python train.py --n_layer=9 --d_model=224 --norm_place="pre" --init_std_qkv=0.0237 --init_std_up=0.0237 --lr=0.00107 --lr_head=0.00498 --final_lr_fraction=0.0 --steps=6327
Each number is 50 + 15 x the weight over its row's rms, rounded and kept within 0 to 99. Layers, rows and columns count from 0. The size before them is the row's rms in percent of the matrix's.

# up: layer 5 MLP up, 576x224, rms 0.0442, rows 543-561, columns 112-167
# down: layer 5 MLP down (transposed), 576x224, rms 0.0403, rows 543-561, columns 112-167
# gate: layer 5 MLP gate, 576x224, rms 0.0447, rows 544-561, columns 112-167
up543 091:64 43 36 56 61 48 45 58 74 62 45 65 57 25 59 48 36 35 60 51 29 69 35 49 77 54 47 47 54 44 43 59 75 43 69 57 84 64 36 22 17 60 67 31 61 47 52 37 39 32 53 61 32 38 57 56
down543 094:54 25 51 18 43 44 46 39 41 48 63 41 41 38 52 76 28 46 16 66 67 52 73 51 24 40 45 49 27 45 48 45 59 52 53 46 53 37 77 44 40 66 35 47 65 20 18 59 54 20 36 51 32 68 70 35
gate544 097:47 63 55 41 70 51 18 65 46 19 81 75 73 54 67 26 61 40 66 70 61 56 30 60 36 47 35 65 45 64 38 41 56 32 39 55 19 49 22 45 34 62 54 31 32 36 67 39 61 48 47 65 46 40 32 38
up544 096:44 42 60 38 44 53 50 50 47 46 36 35 62 56 22 41 52 34 47 34 67 40 53 55 43 51 24 42 66 59 46 41 60 53 35 15 82 49 38 36 93 63 83 15 40 36 58 12 58 70 50 61 55 50 53 52
down544 095:53 61 38 47 51 51 52 46 39 43 52 26 43 39 61 41 58 53 40 41 33 19 32 34 41 45 47 37 44 81 60 62 17 64 60 67 48 56 59 43 23 45 19 33 72 38 52 20 34 25 52 57 40 75 42 58
gate545 103:40 17 57 34 40 52 61 74 56 43 11 53 48 58 64 37 54 47 46 36 49 64 62 62 49 49 46 43 91 53 58 52 52 75 36 69 22 64 66 27 42 66 56 43 59 49 86 41 23 52 41 50 33 45 71 41
up545 101:36 55 61 67 50 58 59 57 49 61 37 65 48 74 66 51 79 41 68 49 38 55 47 59 35 45 84 65 80 47 47 48 36 07 48 36 85 58 55 49 62 30 52 28 53 63 57 47 52 59 72 47 37 65 27 28
down545 104:36 18 60 55 69 56 50 57 37 47 84 33 49 50 41 57 64 32 55 36 48 65 35 64 44 33 40 57 67 54 14 31 66 29 51 56 56 66 63 63 58 29 52 43 48 53 45 50 52 37 67 64 67 24 37 48
gate546 098:50 50 36 60 25 65 55 51 66 45 60 59 46 33 42 12 60 52 51 59 53 45 52 67 43 31 37 33 46 77 70 24 00 82 75 46 38 52 47 29 69 65 51 56 88 53 59 52 53 64 23 59 24 23 51 57
up546 103:52 40 53 84 56 44 63 52 46 47 33 35 32 55 25 51 46 61 51 52 58 52 75 40 35 30 44 43 39 53 37 75 50 38 85 76 38 59 59 63 71 68 64 54 55 51 48 56 18 51 46 64 50 67 27 39
down546 104:52 62 49 42 41 84 40 70 40 62 36 49 51 43 23 57 44 55 59 48 53 00 53 63 27 50 68 51 31 35 36 53 47 45 50 42 71 41 36 34 77 19 42 68 35 68 32 46 40 52 70 45 48 66 43 57
gate547 101:52 57 59 54 78 69 37 73 66 49 84 35 33 65 42 44 53 30 44 33 58 38 47 86 71 88 72 78 54 49 65 53 51 77 70 48 40 64 51 49 35 45 42 50 61 62 67 55 47 83 51 49 28 57 63 47
up547 099:39 52 60 42 70 52 34 64 48 60 66 41 40 43 04 52 88 46 67 45 50 62 53 72 10 46 45 63 61 42 59 48 44 54 56 71 43 67 81 27 75 39 52 41 66 65 48 54 78 64 55 36 52 30 53 44
down547 103:51 72 67 64 49 64 55 42 24 58 47 38 68 43 43 51 82 43 53 56 67 69 51 41 15 42 48 55 58 75 40 49 69 60 55 48 54 52 76 52 57 52 37 28 48 80 41 27 69 59 66 60 51 67 57 59
gate548 090:53 36 20 73 34 24 56 76 48 53 48 29 60 32 24 32 51 61 60 57 52 44 53 61 28 41 49 45 28 52 57 29 62 46 52 44 63 61 72 60 30 53 90 43 86 57 47 61 68 49 09 44 57 52 65 79
up548 092:51 35 58 53 34 73 66 42 56 55 42 54 21 22 61 31 75 10 64 37 53 61 36 63 66 57 70 65 38 33 41 58 56 57 48 50 28 29 68 22 48 40 62 49 61 75 55 63 39 47 79 35 28 38 53 58
down548 097:54 49 49 50 58 84 51 55 70 45 49 51 63 32 49 29 50 75 21 54 53 49 58 50 53 70 20 41 36 42 26 51 13 71 61 63 48 36 45 52 10 47 38 45 66 67 45 16 48 46 44 63 50 50 43 71
gate549 096:52 34 52 60 23 70 62 58 54 42 42 33 32 16 91 23 33 43 47 55 51 19 54 71 89 48 37 56 48 34 45 57 41 47 61 57 74 62 72 65 75 72 66 28 42 67 58 33 58 41 47 51 44 57 68 61
up549 101:30 47 49 67 36 52 46 24 60 63 41 49 62 42 59 86 85 75 63 54 68 42 56 50 41 53 57 33 36 56 48 62 41 37 31 74 70 53 76 32 78 51 45 66 34 69 54 58 69 40 23 53 48 28 40 61
down549 103:34 81 58 47 34 57 39 58 24 45 46 75 66 53 59 30 51 32 35 52 53 55 66 65 42 32 55 49 55 69 42 73 34 36 32 51 46 47 75 59 60 27 27 27 42 85 42 60 69 58 58 59 51 29 58 44
gate550 090:46 48 46 23 54 45 44 21 53 49 66 59 58 74 25 38 49 52 36 44 55 58 45 45 37 64 48 81 65 46 46 41 46 28 40 29 26 51 59 80 60 78 56 39 66 59 78 37 38 48 57 38 50 43 62 71
up550 093:58 61 26 28 32 53 41 35 63 46 42 42 37 47 71 42 30 52 49 61 64 64 33 57 17 66 60 68 49 41 16 60 60 11 38 45 31 50 45 60 55 55 55 48 70 58 60 41 63 76 58 42 56 49 41 67
down550 088:53 40 20 79 41 56 55 35 83 69 62 55 56 66 52 43 33 78 63 49 31 51 59 50 40 60 35 40 46 46 52 39 37 45 49 34 31 53 32 44 60 34 29 49 42 67 52 32 28 60 80 43 25 40 57 54
gate551 101:58 35 25 51 40 62 49 49 74 69 55 43 72 66 47 08 29 46 76 48 34 57 39 38 35 50 57 66 48 43 61 38 48 91 65 17 61 30 64 28 23 51 48 64 25 56 46 41 34 55 49 43 74 49 56 46
up551 100:54 71 50 75 51 40 62 37 46 54 46 38 51 39 65 21 37 46 67 56 61 32 49 36 47 47 81 24 30 77 41 32 31 44 73 60 61 58 35 45 54 68 37 45 32 31 70 45 56 55 61 64 71 68 38 70
down551 099:44 38 33 43 71 84 47 86 39 47 37 55 65 81 50 54 46 64 67 44 44 19 69 43 48 43 19 51 35 36 60 67 76 54 61 55 71 47 53 42 57 64 59 67 45 56 49 20 56 70 47 25 26 46 83 75
gate552 103:36 41 43 37 47 35 50 50 66 54 44 52 37 45 56 52 51 56 41 39 72 07 78 56 62 48 62 44 55 82 51 32 20 55 73 59 17 58 80 47 47 50 48 59 60 56 70 57 60 18 36 49 58 19 80 42
up552 103:47 46 32 50 29 49 80 67 20 74 58 52 47 64 45 43 42 43 52 77 62 42 45 78 70 42 55 51 54 38 59 62 39 74 53 26 30 25 37 61 51 77 50 33 52 40 45 58 54 41 28 41 66 45 61 08
down552 101:53 51 80 66 83 26 48 62 36 43 68 73 57 49 79 50 62 47 55 69 62 33 36 60 53 29 64 49 51 55 55 58 33 37 63 36 45 28 50 58 53 40 61 60 80 56 37 44 60 21 29 41 57 60 72 39
gate553 095:61 45 20 59 72 26 53 54 01 62 22 58 41 43 66 79 48 43 26 60 45 44 51 72 30 52 47 62 63 30 52 41 55 54 58 46 54 10 43 43 17 46 76 57 37 51 69 60 44 47 59 28 52 57 45 33
up553 096:44 57 61 41 63 70 53 53 56 24 61 55 65 48 43 54 72 48 58 48 32 52 64 46 29 54 60 59 89 43 46 52 62 50 28 48 58 72 57 45 44 28 39 52 56 45 54 50 50 30 38 45 58 52 69 50
down553 099:18 70 29 49 46 75 32 53 27 37 38 75 74 31 68 82 65 40 49 54 71 54 51 41 10 48 38 62 78 53 53 48 45 83 60 41 41 11 64 63 44 47 56 60 44 63 53 46 60 36 28 43 18 42 56 41
gate554 098:90 61 66 61 80 40 42 33 45 53 48 60 56 55 64 37 63 44 40 38 57 23 23 28 34 70 58 51 59 62 50 55 50 70 45 26 46 61 33 45 56 54 26 53 33 40 64 43 36 77 37 45 50 42 49 59
up554 100:59 38 62 51 28 57 28 50 61 54 53 12 51 58 61 15 51 26 63 61 81 41 47 77 87 43 80 67 54 46 28 63 60 44 56 48 44 34 59 54 42 60 47 41 45 45 56 76 60 48 58 50 35 74 29 30
down554 101:24 63 41 43 61 68 49 53 26 62 62 52 49 64 80 47 53 49 74 36 30 45 51 60 76 43 33 78 39 42 65 72 48 38 30 70 43 28 39 48 62 88 44 72 56 65 68 37 47 70 56 70 52 51 57 56
gate555 103:61 37 32 46 73 62 47 46 65 47 37 46 38 47 56 65 70 55 40 38 63 67 53 75 54 54 32 33 48 90 59 60 21 61 80 55 29 50 51 51 28 57 52 43 28 58 46 33 32 29 28 46 30 66 50 36
up555 105:42 63 64 30 83 47 75 23 64 37 49 37 56 70 48 51 57 58 38 77 57 37 26 27 29 42 48 40 59 51 45 77 50 33 47 45 39 31 61 56 54 51 38 53 52 33 61 61 49 48 36 55 65 52 51 47
down555 097:51 52 35 38 37 51 36 69 48 41 54 53 52 16 36 42 32 46 47 42 20 41 38 56 66 45 57 99 64 38 54 39 73 34 30 58 48 59 53 59 52 58 25 45 54 39 57 84 61 36 48 49 43 44 56 68
gate556 099:55 27 41 64 48 85 45 72 69 31 37 55 29 63 74 28 57 54 51 58 26 49 51 37 41 60 58 61 35 54 44 61 52 89 44 71 56 69 56 44 94 84 53 47 36 41 59 50 54 69 30 34 67 40 40 62
up556 102:39 88 50 45 61 41 61 54 61 78 40 32 74 73 68 60 52 58 29 56 34 56 45 48 56 59 60 29 42 46 62 25 32 24 49 42 52 50 61 77 31 26 47 31 58 40 48 33 31 66 72 40 56 53 67 33
down556 103:41 29 44 32 42 43 46 73 52 56 43 67 50 43 68 72 20 39 61 46 49 27 27 53 56 34 65 52 71 38 36 52 68 27 29 34 31 69 36 65 71 36 41 44 76 63 51 61 33 38 50 30 53 60 42 54
gate557 096:32 60 68 45 45 27 41 59 35 23 54 39 74 09 62 31 47 32 52 64 59 58 24 55 79 62 60 68 41 61 77 38 30 46 58 35 36 47 58 58 67 52 33 65 51 31 63 60 36 79 80 62 55 63 51 41
up557 098:43 30 51 56 46 54 29 52 32 31 54 20 66 65 69 91 65 66 33 60 41 64 60 65 35 36 53 80 60 47 67 36 48 31 61 61 68 50 64 31 60 71 30 74 51 45 30 36 45 39 52 33 68 45 33 50
down557 098:55 41 51 39 35 41 51 40 32 48 11 36 56 45 64 67 50 34 32 49 63 69 30 62 44 50 39 59 41 68 54 29 50 46 55 66 44 66 46 81 61 65 56 18 35 71 19 65 53 42 78 39 79 52 49 40
gate558 099:52 46 77 38 44 52 39 68 79 59 74 38 59 64 69 58 20 26 45 61 22 26 46 67 79 75 40 28 36 67 49 04 64 46 36 68 39 57 51 58 23 54 80 78 61 66 35 37 53 56 30 42 49 65 66 31
up558 103:48 38 38 31 65 52 45 20 32 60 55 76 40 23 51 37 47 50 35 47 54 51 59 66 72 41 64 77 46 46 57 18 39 57 77 38 64 35 55 60 65 34 37 63 40 74 52 43 58 71 39 76 17 41 46 49
down558 103:50 49 57 49 18 54 45 66 54 56 36 38 24 77 50 37 40 53 51 49 55 60 61 64 82 50 48 68 46 52 57 74 42 73 58 28 60 47 35 44 50 59 82 64 48 78 71 56 67 70 55 55 60 37 51 25
gate559 103:28 57 70 57 46 55 79 65 43 75 64 35 65 56 71 51 28 54 56 54 65 62 39 35 79 40 62 61 58 48 71 46 32 58 56 59 66 45 44 45 46 27 55 70 42 65 93 29 52 42 18 67 24 44 54 60
up559 103:36 92 65 75 53 63 60 53 25 64 62 25 34 71 50 59 51 41 59 73 55 23 51 30 31 67 73 74 40 41 41 51 49 51 59 45 49 34 32 53 66 70 52 52 55 52 79 43 46 53 52 26 51 48 68 57
down559 101:42 48 23 42 61 53 47 86 47 55 52 55 61 49 45 46 27 54 39 54 46 34 33 65 51 44 35 50 50 47 36 32 45 44 70 47 47 77 45 54 30 56 27 23 55 52 27 38 64 54 58 43 53 49 40 13
gate560 094:19 54 45 69 45 56 43 48 48 69 34 31 49 62 31 30 83 46 42 41 32 54 76 66 69 45 26 21 40 28 71 45 37 53 85 41 36 41 62 47 13 50 56 51 46 29 59 76 50 65 26 62 48 40 58 85
up560 096:62 58 45 64 58 55 55 44 69 74 81 58 46 51 44 19 22 59 62 52 35 76 22 56 36 59 50 66 39 29 48 41 35 32 53 70 49 52 51 27 74 34 58 34 60 49 52 55 56 42 42 58 39 60 44 44
down560 099:47 73 57 28 43 65 50 73 44 60 24 69 26 38 74 85 57 27 37 81 73 75 45 53 45 30 44 45 65 57 54 58 34 33 38 28 37 21 47 34 60 44 58 35 59 35 43 31 63 38 40 26 52 39 41 42
gate561 100:63 82 26 31 49 68 34 51 42 49 58 19 34 31 58 42 68 35 52 19 46 47 72 42 48 54 13 47 26 65 52 70 39 62 47 46 61 56 34 35 56 54 53 39 21 29 46 41 63 51 59 44 54 57 36 46
up561 099:49 52 64 78 31 25 31 51 61 63 51 24 53 34 68 53 65 52 57 44 25 49 60 28 48 51 70 39 19 24 39 47 54 33 41 56 74 62 45 62 29 44 64 46 32 63 57 44 38 44 54 64 21 40 39 61
down561 100:45 63 49 64 75 39 38 63 71 59 49 52 35 61 53 61 58 53 39 42 67 38 66 43 82 63 58 73 63 34 69 29 50 36 52 61 36 42 49 56 49 40 47 71 12 40 68 22 66 61 56 48 27 59 46 46